{"n_layer": 14, "d_model": 256, "n_head": 2, "n_kv_head": 2, "head_dim": 64, "d_mlp": 1024, "vocab_size": 1024, "activation": "squared_relu", "norm": "rmsnorm", "norm_place": "pre", "norm_eps": 1e-06, "positions": "rope", "rope_base": 10000.0, "rope_fraction": 0.25, "qk_norm": false, "attn_scale": 0.125, "bias": "none", "tie_embeddings": false, "parallel_block": false, "extras": ["local attention windows", "gated attention", "LayerScale", "capped logits"], "init": "normal", "init_std_qkv": 0.0295, "init_std_o": 0.00789, "init_std_up": 0.0295, "init_std_down": 0.00279, "optimizer": "muon", "lr": 0.0101, "beta1": 0.95, "weight_decay": 0.017, "lr_head": 0.0102, "warmup_steps": 200, "schedule": "wsd", "decay_fraction": 0.663, "decay_shape": "linear", "final_lr_fraction": 0.0, "batch_tokens": 65536, "seq_len": 768, "doc_mask": true, "train_tokens": 678800000, "steps": 10358, "dataset": "wikipedia_en"}
Each number is 50 + 15 x the weight over the matrix's rms, rounded and kept within 0 to 99. Layers, rows and columns count from 0.

# layer 10 MLP down, 256x1024, rms 0.0778, rows 0-50, columns 640-703
68 76 65 47 23 43 53 49 83 69 20 61 42 31 67 43 53 28 72 64 65 81 70 58 46 35 67 32 63 64 56 28 49 47 70 37 44 60 82 65 75 41 52 39 23 42 14 29 32 36 60 72 39 51 34 34 76 32 50 62 63 32 35 61
41 62 18 59 41 51 68 43 26 62 48 44 70 52 40 51 57 23 58 60 34 40 66 62 36 50 48 34 45 35 08 52 63 64 57 30 62 62 41 39 41 23 52 32 49 42 47 48 58 42 55 61 51 57 43 82 36 51 25 27 54 40 63 34
56 42 51 51 56 48 43 62 25 73 97 34 62 48 17 73 44 27 41 69 62 71 25 50 71 24 51 54 36 59 49 45 85 75 39 22 51 44 65 37 34 63 17 90 74 61 49 50 57 59 58 47 54 66 59 64 54 56 57 63 43 49 33 49
78 44 53 49 39 54 35 48 34 61 75 55 26 37 68 44 39 37 48 18 47 32 34 27 84 72 26 23 59 21 41 23 61 39 61 70 63 62 52 65 57 45 48 46 78 60 59 57 73 50 61 31 45 52 39 60 48 52 32 92 46 69 52 25
39 42 31 33 56 24 49 36 46 53 62 69 46 77 34 62 58 57 59 33 61 23 58 36 61 50 76 48 51 68 27 55 48 52 59 49 37 57 36 49 32 54 63 45 66 50 47 62 43 52 23 33 58 43 68 43 46 39 26 30 54 41 62 45
37 44 44 47 63 44 23 44 54 44 57 65 27 75 51 25 53 60 64 73 54 26 38 73 43 57 45 45 24 38 57 40 46 61 45 67 64 58 59 56 46 57 56 44 45 55 51 19 69 62 29 39 58 34 61 52 58 55 33 62 41 70 39 30
52 42 50 48 68 27 50 41 53 53 36 50 49 48 66 80 55 42 39 35 45 41 60 32 66 59 46 33 41 51 36 75 39 70 31 55 56 36 65 77 55 26 42 55 39 62 44 30 45 59 51 25 75 81 60 62 25 49 45 41 32 42 58 55
57 64 40 33 35 68 57 53 52 42 49 57 34 56 75 51 55 37 40 53 67 80 61 49 35 49 56 34 70 55 30 51 58 58 39 62 58 51 56 73 73 37 42 51 62 76 41 42 27 36 57 61 48 56 23 54 61 51 43 43 24 46 41 36
29 46 51 70 39 41 41 55 65 65 68 41 55 41 24 79 41 72 77 61 44 40 48 61 45 58 62 30 51 35 38 46 48 49 63 37 72 51 52 72 25 47 53 49 23 44 16 42 64 47 19 25 74 56 53 45 63 94 39 80 56 50 59 31
54 36 53 25 46 63 52 58 71 44 49 65 50 56 29 55 33 36 49 52 49 46 27 45 50 33 37 46 78 64 64 50 44 55 29 39 72 47 36 65 51 28 55 64 49 45 73 56 49 43 25 36 36 42 68 33 53 81 38 30 51 21 30 42
45 55 61 39 37 46 34 90 49 60 47 45 46 40 35 43 17 41 56 31 47 55 44 47 58 85 35 21 43 32 39 30 35 47 33 87 65 21 72 45 69 37 54 74 41 53 53 70 49 62 64 69 50 43 43 30 59 72 26 76 40 30 33 56
46 34 28 27 54 35 71 59 52 70 37 65 47 66 59 50 63 47 78 57 49 85 27 68 36 57 58 41 65 70 38 44 20 38 57 46 31 38 59 68 71 29 31 67 60 42 21 17 45 70 60 83 40 46 56 51 32 40 31 40 59 29 31 51
60 68 75 31 48 51 21 48 52 58 39 40 53 45 48 33 00 33 28 33 70 24 42 51 42 06 44 52 39 34 56 59 54 58 58 62 50 61 21 54 44 68 50 50 41 38 14 43 78 50 42 43 46 44 32 53 37 43 35 37 40 47 51 42
51 58 54 55 63 52 53 48 56 55 39 32 55 32 42 70 63 35 58 42 52 43 65 52 60 49 49 76 88 50 67 42 82 41 67 27 47 38 56 78 55 69 75 80 70 71 56 43 50 48 63 27 15 30 32 44 71 70 51 30 32 45 43 66
42 71 43 33 61 66 56 56 57 52 39 73 80 46 50 61 64 75 68 53 48 63 49 47 63 44 48 58 29 49 69 55 59 23 62 41 91 54 73 64 63 46 59 60 54 66 64 68 48 37 48 67 50 57 61 60 53 68 58 54 31 65 53 54
58 74 51 22 64 47 58 53 50 48 28 53 41 44 74 69 42 26 38 75 57 34 50 57 70 45 74 37 53 61 41 45 55 61 53 56 46 43 81 32 59 73 40 53 37 59 47 54 66 26 68 36 56 56 60 86 95 42 44 21 56 42 32 65
40 84 46 35 52 50 36 64 48 49 43 52 51 46 72 62 24 62 78 54 39 68 75 57 38 63 71 49 87 36 67 30 77 52 71 34 40 29 54 65 58 49 58 33 29 58 64 69 70 37 60 52 69 56 64 45 65 40 39 50 63 53 61 72
61 31 79 56 62 52 59 61 38 75 59 62 74 64 60 45 59 49 69 33 46 43 60 87 49 50 50 54 74 56 75 37 48 38 53 32 59 34 59 67 33 69 45 64 46 64 12 68 46 39 47 55 56 62 63 47 72 54 56 53 30 38 46 45
45 39 25 51 31 39 41 72 54 57 63 44 60 60 48 51 54 78 45 81 50 77 49 39 50 31 52 31 49 36 62 36 59 63 46 48 58 54 25 54 67 63 71 55 43 46 17 79 67 53 52 57 77 58 50 26 50 27 73 56 51 55 68 43
54 69 55 77 74 45 40 60 74 47 62 86 26 57 65 20 48 40 34 52 58 62 69 43 46 44 41 51 37 41 47 56 44 43 67 63 68 47 61 44 23 57 45 59 57 63 18 62 47 53 80 77 61 23 43 35 78 29 42 61 41 39 55 46
65 34 38 38 45 39 85 40 56 58 51 60 65 56 53 56 47 35 28 51 66 70 39 37 65 77 47 56 46 40 42 38 51 23 14 62 70 46 20 64 58 27 54 39 55 30 19 50 62 35 51 69 65 62 67 68 30 66 54 35 64 33 64 41
46 49 46 16 32 39 40 34 51 50 44 42 51 39 21 56 55 59 35 68 34 35 59 42 40 33 42 41 60 22 55 42 52 59 67 50 75 49 45 48 35 71 54 41 56 71 21 48 62 43 49 66 50 30 33 39 10 42 23 50 71 64 79 45
44 64 64 30 25 27 79 54 60 41 54 88 46 37 38 76 29 31 19 36 40 40 57 50 34 78 40 24 27 41 72 44 92 51 54 55 28 97 71 44 53 52 36 53 75 30 16 53 44 02 71 67 51 54 53 60 63 39 39 46 13 55 60 57
69 30 88 51 40 43 51 61 64 35 65 75 50 30 68 58 30 38 41 48 75 56 46 81 28 63 33 59 67 33 44 55 41 55 57 28 40 52 31 51 66 55 43 45 40 44 38 51 60 51 33 78 52 37 58 15 40 48 69 52 50 52 76 48
57 39 28 20 75 63 49 50 40 56 58 40 47 63 37 66 43 71 53 36 73 43 59 54 65 16 47 63 49 47 50 74 77 54 35 34 68 50 43 59 56 63 59 75 80 73 87 76 44 69 26 32 45 63 40 16 45 53 64 32 62 46 42 57
79 35 70 33 57 87 40 42 69 80 44 59 32 32 48 45 30 64 60 38 45 52 24 21 45 53 47 32 24 68 83 74 39 27 35 54 87 65 49 88 40 44 73 40 54 63 39 50 42 71 73 68 44 37 19 58 58 50 50 26 55 60 46 51
79 42 61 49 29 44 40 45 52 79 58 62 30 72 27 67 53 49 57 34 58 55 61 41 56 56 53 36 31 58 27 43 61 37 43 28 16 45 26 27 64 14 32 33 35 67 59 39 06 22 67 72 50 20 60 26 44 41 60 56 59 57 50 47
51 33 57 51 58 78 49 62 63 50 57 29 29 55 22 39 37 59 35 33 51 53 33 44 50 44 61 61 39 41 40 67 54 59 41 53 46 50 47 48 04 39 59 44 71 34 47 37 29 59 70 43 60 42 15 59 56 64 65 40 47 48 62 70
64 29 44 57 40 54 72 43 70 38 39 33 55 43 49 33 65 41 46 55 40 56 56 54 61 59 53 81 66 50 18 42 53 47 51 62 50 58 56 86 48 35 34 57 44 33 31 60 50 38 62 46 49 36 45 36 30 50 34 79 60 49 46 61
59 60 57 32 65 65 18 56 56 56 39 60 45 29 45 78 56 28 47 41 43 45 25 32 36 71 45 70 64 11 75 49 50 41 39 47 18 34 43 32 46 43 42 46 65 62 68 53 59 57 46 19 49 68 40 41 58 43 30 39 47 34 69 55
28 77 76 49 56 36 72 73 73 33 50 49 22 46 73 70 56 45 60 58 44 47 63 73 56 59 53 55 54 26 41 57 28 50 56 59 29 69 81 21 63 76 31 52 73 44 83 29 13 30 39 53 77 32 65 54 35 48 42 64 41 55 39 47
58 60 26 61 29 61 48 57 80 77 62 47 21 41 59 39 24 28 68 52 46 28 12 66 51 52 38 59 44 26 32 96 55 44 58 45 62 39 30 23 62 31 50 49 48 41 45 35 40 32 31 53 49 38 76 76 37 76 33 45 73 45 50 43
55 61 75 66 31 62 59 55 47 51 67 46 44 55 63 69 58 18 65 62 73 32 55 52 55 61 76 35 47 38 40 60 75 43 69 60 77 51 34 53 85 47 64 40 52 49 59 37 83 50 50 66 65 56 59 54 36 66 61 61 34 46 39 59
50 30 26 48 45 57 63 63 44 74 24 45 54 46 31 74 52 36 12 40 39 30 35 36 61 36 40 70 70 31 62 45 43 37 36 39 44 63 61 57 61 63 52 00 49 43 39 51 46 61 38 69 52 71 61 29 61 91 59 33 62 67 28 67
49 67 38 65 62 47 37 38 50 60 70 45 40 79 48 50 39 35 36 54 42 62 50 50 35 58 55 52 51 36 50 72 34 54 30 26 70 46 39 36 48 49 18 30 48 28 42 36 27 44 21 64 67 19 56 34 64 69 39 58 60 65 69 45
72 26 29 58 57 45 43 68 54 34 46 83 51 50 23 54 55 49 47 41 38 50 52 56 67 18 45 33 53 59 23 69 66 45 17 55 74 43 47 53 34 49 77 63 55 50 53 54 35 45 58 48 18 54 66 70 64 48 18 38 40 47 50 42
48 23 63 38 50 42 04 46 52 81 46 50 44 42 47 41 73 71 60 51 39 55 66 50 47 48 60 52 56 54 19 24 50 65 32 60 21 73 73 30 78 19 41 37 48 47 40 39 56 28 26 37 70 48 27 73 48 52 67 37 43 41 16 32
47 56 77 55 45 56 51 41 00 77 56 43 49 40 44 66 58 06 51 72 52 54 30 55 63 42 51 36 52 34 46 32 66 51 56 28 51 31 52 38 15 31 25 45 67 54 68 57 70 51 59 46 67 65 71 42 52 44 29 49 55 72 35 57
35 36 35 43 35 57 72 23 67 82 58 30 55 51 25 42 32 47 46 49 56 37 62 55 44 68 30 59 63 56 69 73 48 46 42 38 33 38 54 43 36 42 64 40 35 21 50 61 38 48 59 42 35 46 40 46 21 54 65 92 66 53 30 34
66 50 50 72 24 54 38 59 36 41 56 76 41 52 60 64 53 53 45 50 61 63 32 73 37 46 52 37 66 71 48 33 38 57 49 69 48 78 37 45 63 30 34 44 42 34 57 47 73 48 46 25 34 45 70 64 48 56 31 76 17 58 47 34
60 64 36 62 29 39 41 31 61 60 47 58 40 55 64 57 37 58 45 42 19 48 43 60 32 46 42 61 64 65 58 38 37 55 46 37 50 27 39 37 56 48 66 50 42 47 32 69 56 38 57 61 41 33 74 25 54 40 50 60 56 63 35 27
50 62 20 63 51 23 31 68 82 47 43 54 62 46 59 28 52 25 44 44 50 46 44 72 52 55 26 62 65 41 43 19 38 54 89 67 48 51 72 57 65 63 55 50 39 14 57 56 73 49 30 42 46 36 44 48 72 55 54 56 39 69 55 30
55 62 20 24 46 64 73 24 31 55 29 47 70 47 35 51 28 47 64 49 44 59 71 34 65 68 61 65 44 50 41 46 56 47 69 46 63 62 43 46 34 64 44 62 48 45 58 34 39 51 58 37 62 34 71 59 50 47 66 59 65 42 63 74
39 56 73 29 49 71 50 12 61 69 54 49 27 74 55 35 37 25 40 45 55 55 29 65 83 61 17 66 67 60 50 45 53 46 39 52 69 61 73 37 53 42 60 57 48 47 56 59 27 43 38 39 62 29 73 45 45 49 66 31 69 17 50 71
49 46 33 57 47 25 49 49 56 55 37 66 64 54 64 57 76 42 72 65 75 45 56 54 52 29 52 43 71 40 28 53 33 62 56 42 43 39 31 58 69 42 56 54 61 39 71 61 55 59 41 39 43 58 54 26 79 64 73 34 45 55 51 42
39 49 54 65 44 59 59 66 94 55 66 79 43 51 57 61 53 63 53 52 45 57 27 52 59 47 72 55 36 26 61 36 40 44 46 50 45 63 37 44 34 47 38 70 80 42 51 49 48 50 71 48 73 25 43 34 63 51 29 41 54 51 60 28
41 46 30 49 43 58 45 57 44 45 29 47 48 66 52 58 50 39 55 54 52 34 37 58 30 32 41 60 46 56 47 65 68 68 57 57 92 52 57 68 39 49 26 47 46 54 60 50 65 58 53 41 45 21 35 42 49 67 43 66 36 27 74 34
44 52 40 54 72 47 67 73 44 22 68 76 43 17 36 34 60 49 44 43 48 51 65 86 53 45 67 78 21 18 74 44 56 55 52 39 76 20 65 54 44 55 73 66 55 49 66 92 71 58 42 52 46 61 40 70 54 65 29 59 57 48 50 44
43 62 54 62 37 31 32 44 48 29 72 65 40 52 65 32 53 43 54 33 46 31 67 73 54 28 63 15 42 37 45 58 35 35 48 79 52 41 43 41 58 42 68 58 61 44 54 47 48 43 76 72 39 49 70 41 64 35 20 37 64 47 50 49
62 75 82 16 61 57 65 58 54 53 23 55 26 64 59 72 57 49 61 39 16 33 57 54 39 46 64 41 46 76 46 43 72 59 37 32 49 50 67 56 44 70 51 63 46 58 59 20 60 51 42 20 46 27 50 37 31 37 73 54 47 41 38 06
57 51 40 44 64 28 57 59 48 99 73 31 36 60 65 58 65 73 43 44 52 42 51 60 95 33 93 63 74 45 52 71 59 76 44 66 42 14 56 58 69 70 45 46 64 49 58 62 60 45 44 68 67 67 32 67 62 56 59 55 53 45 49 42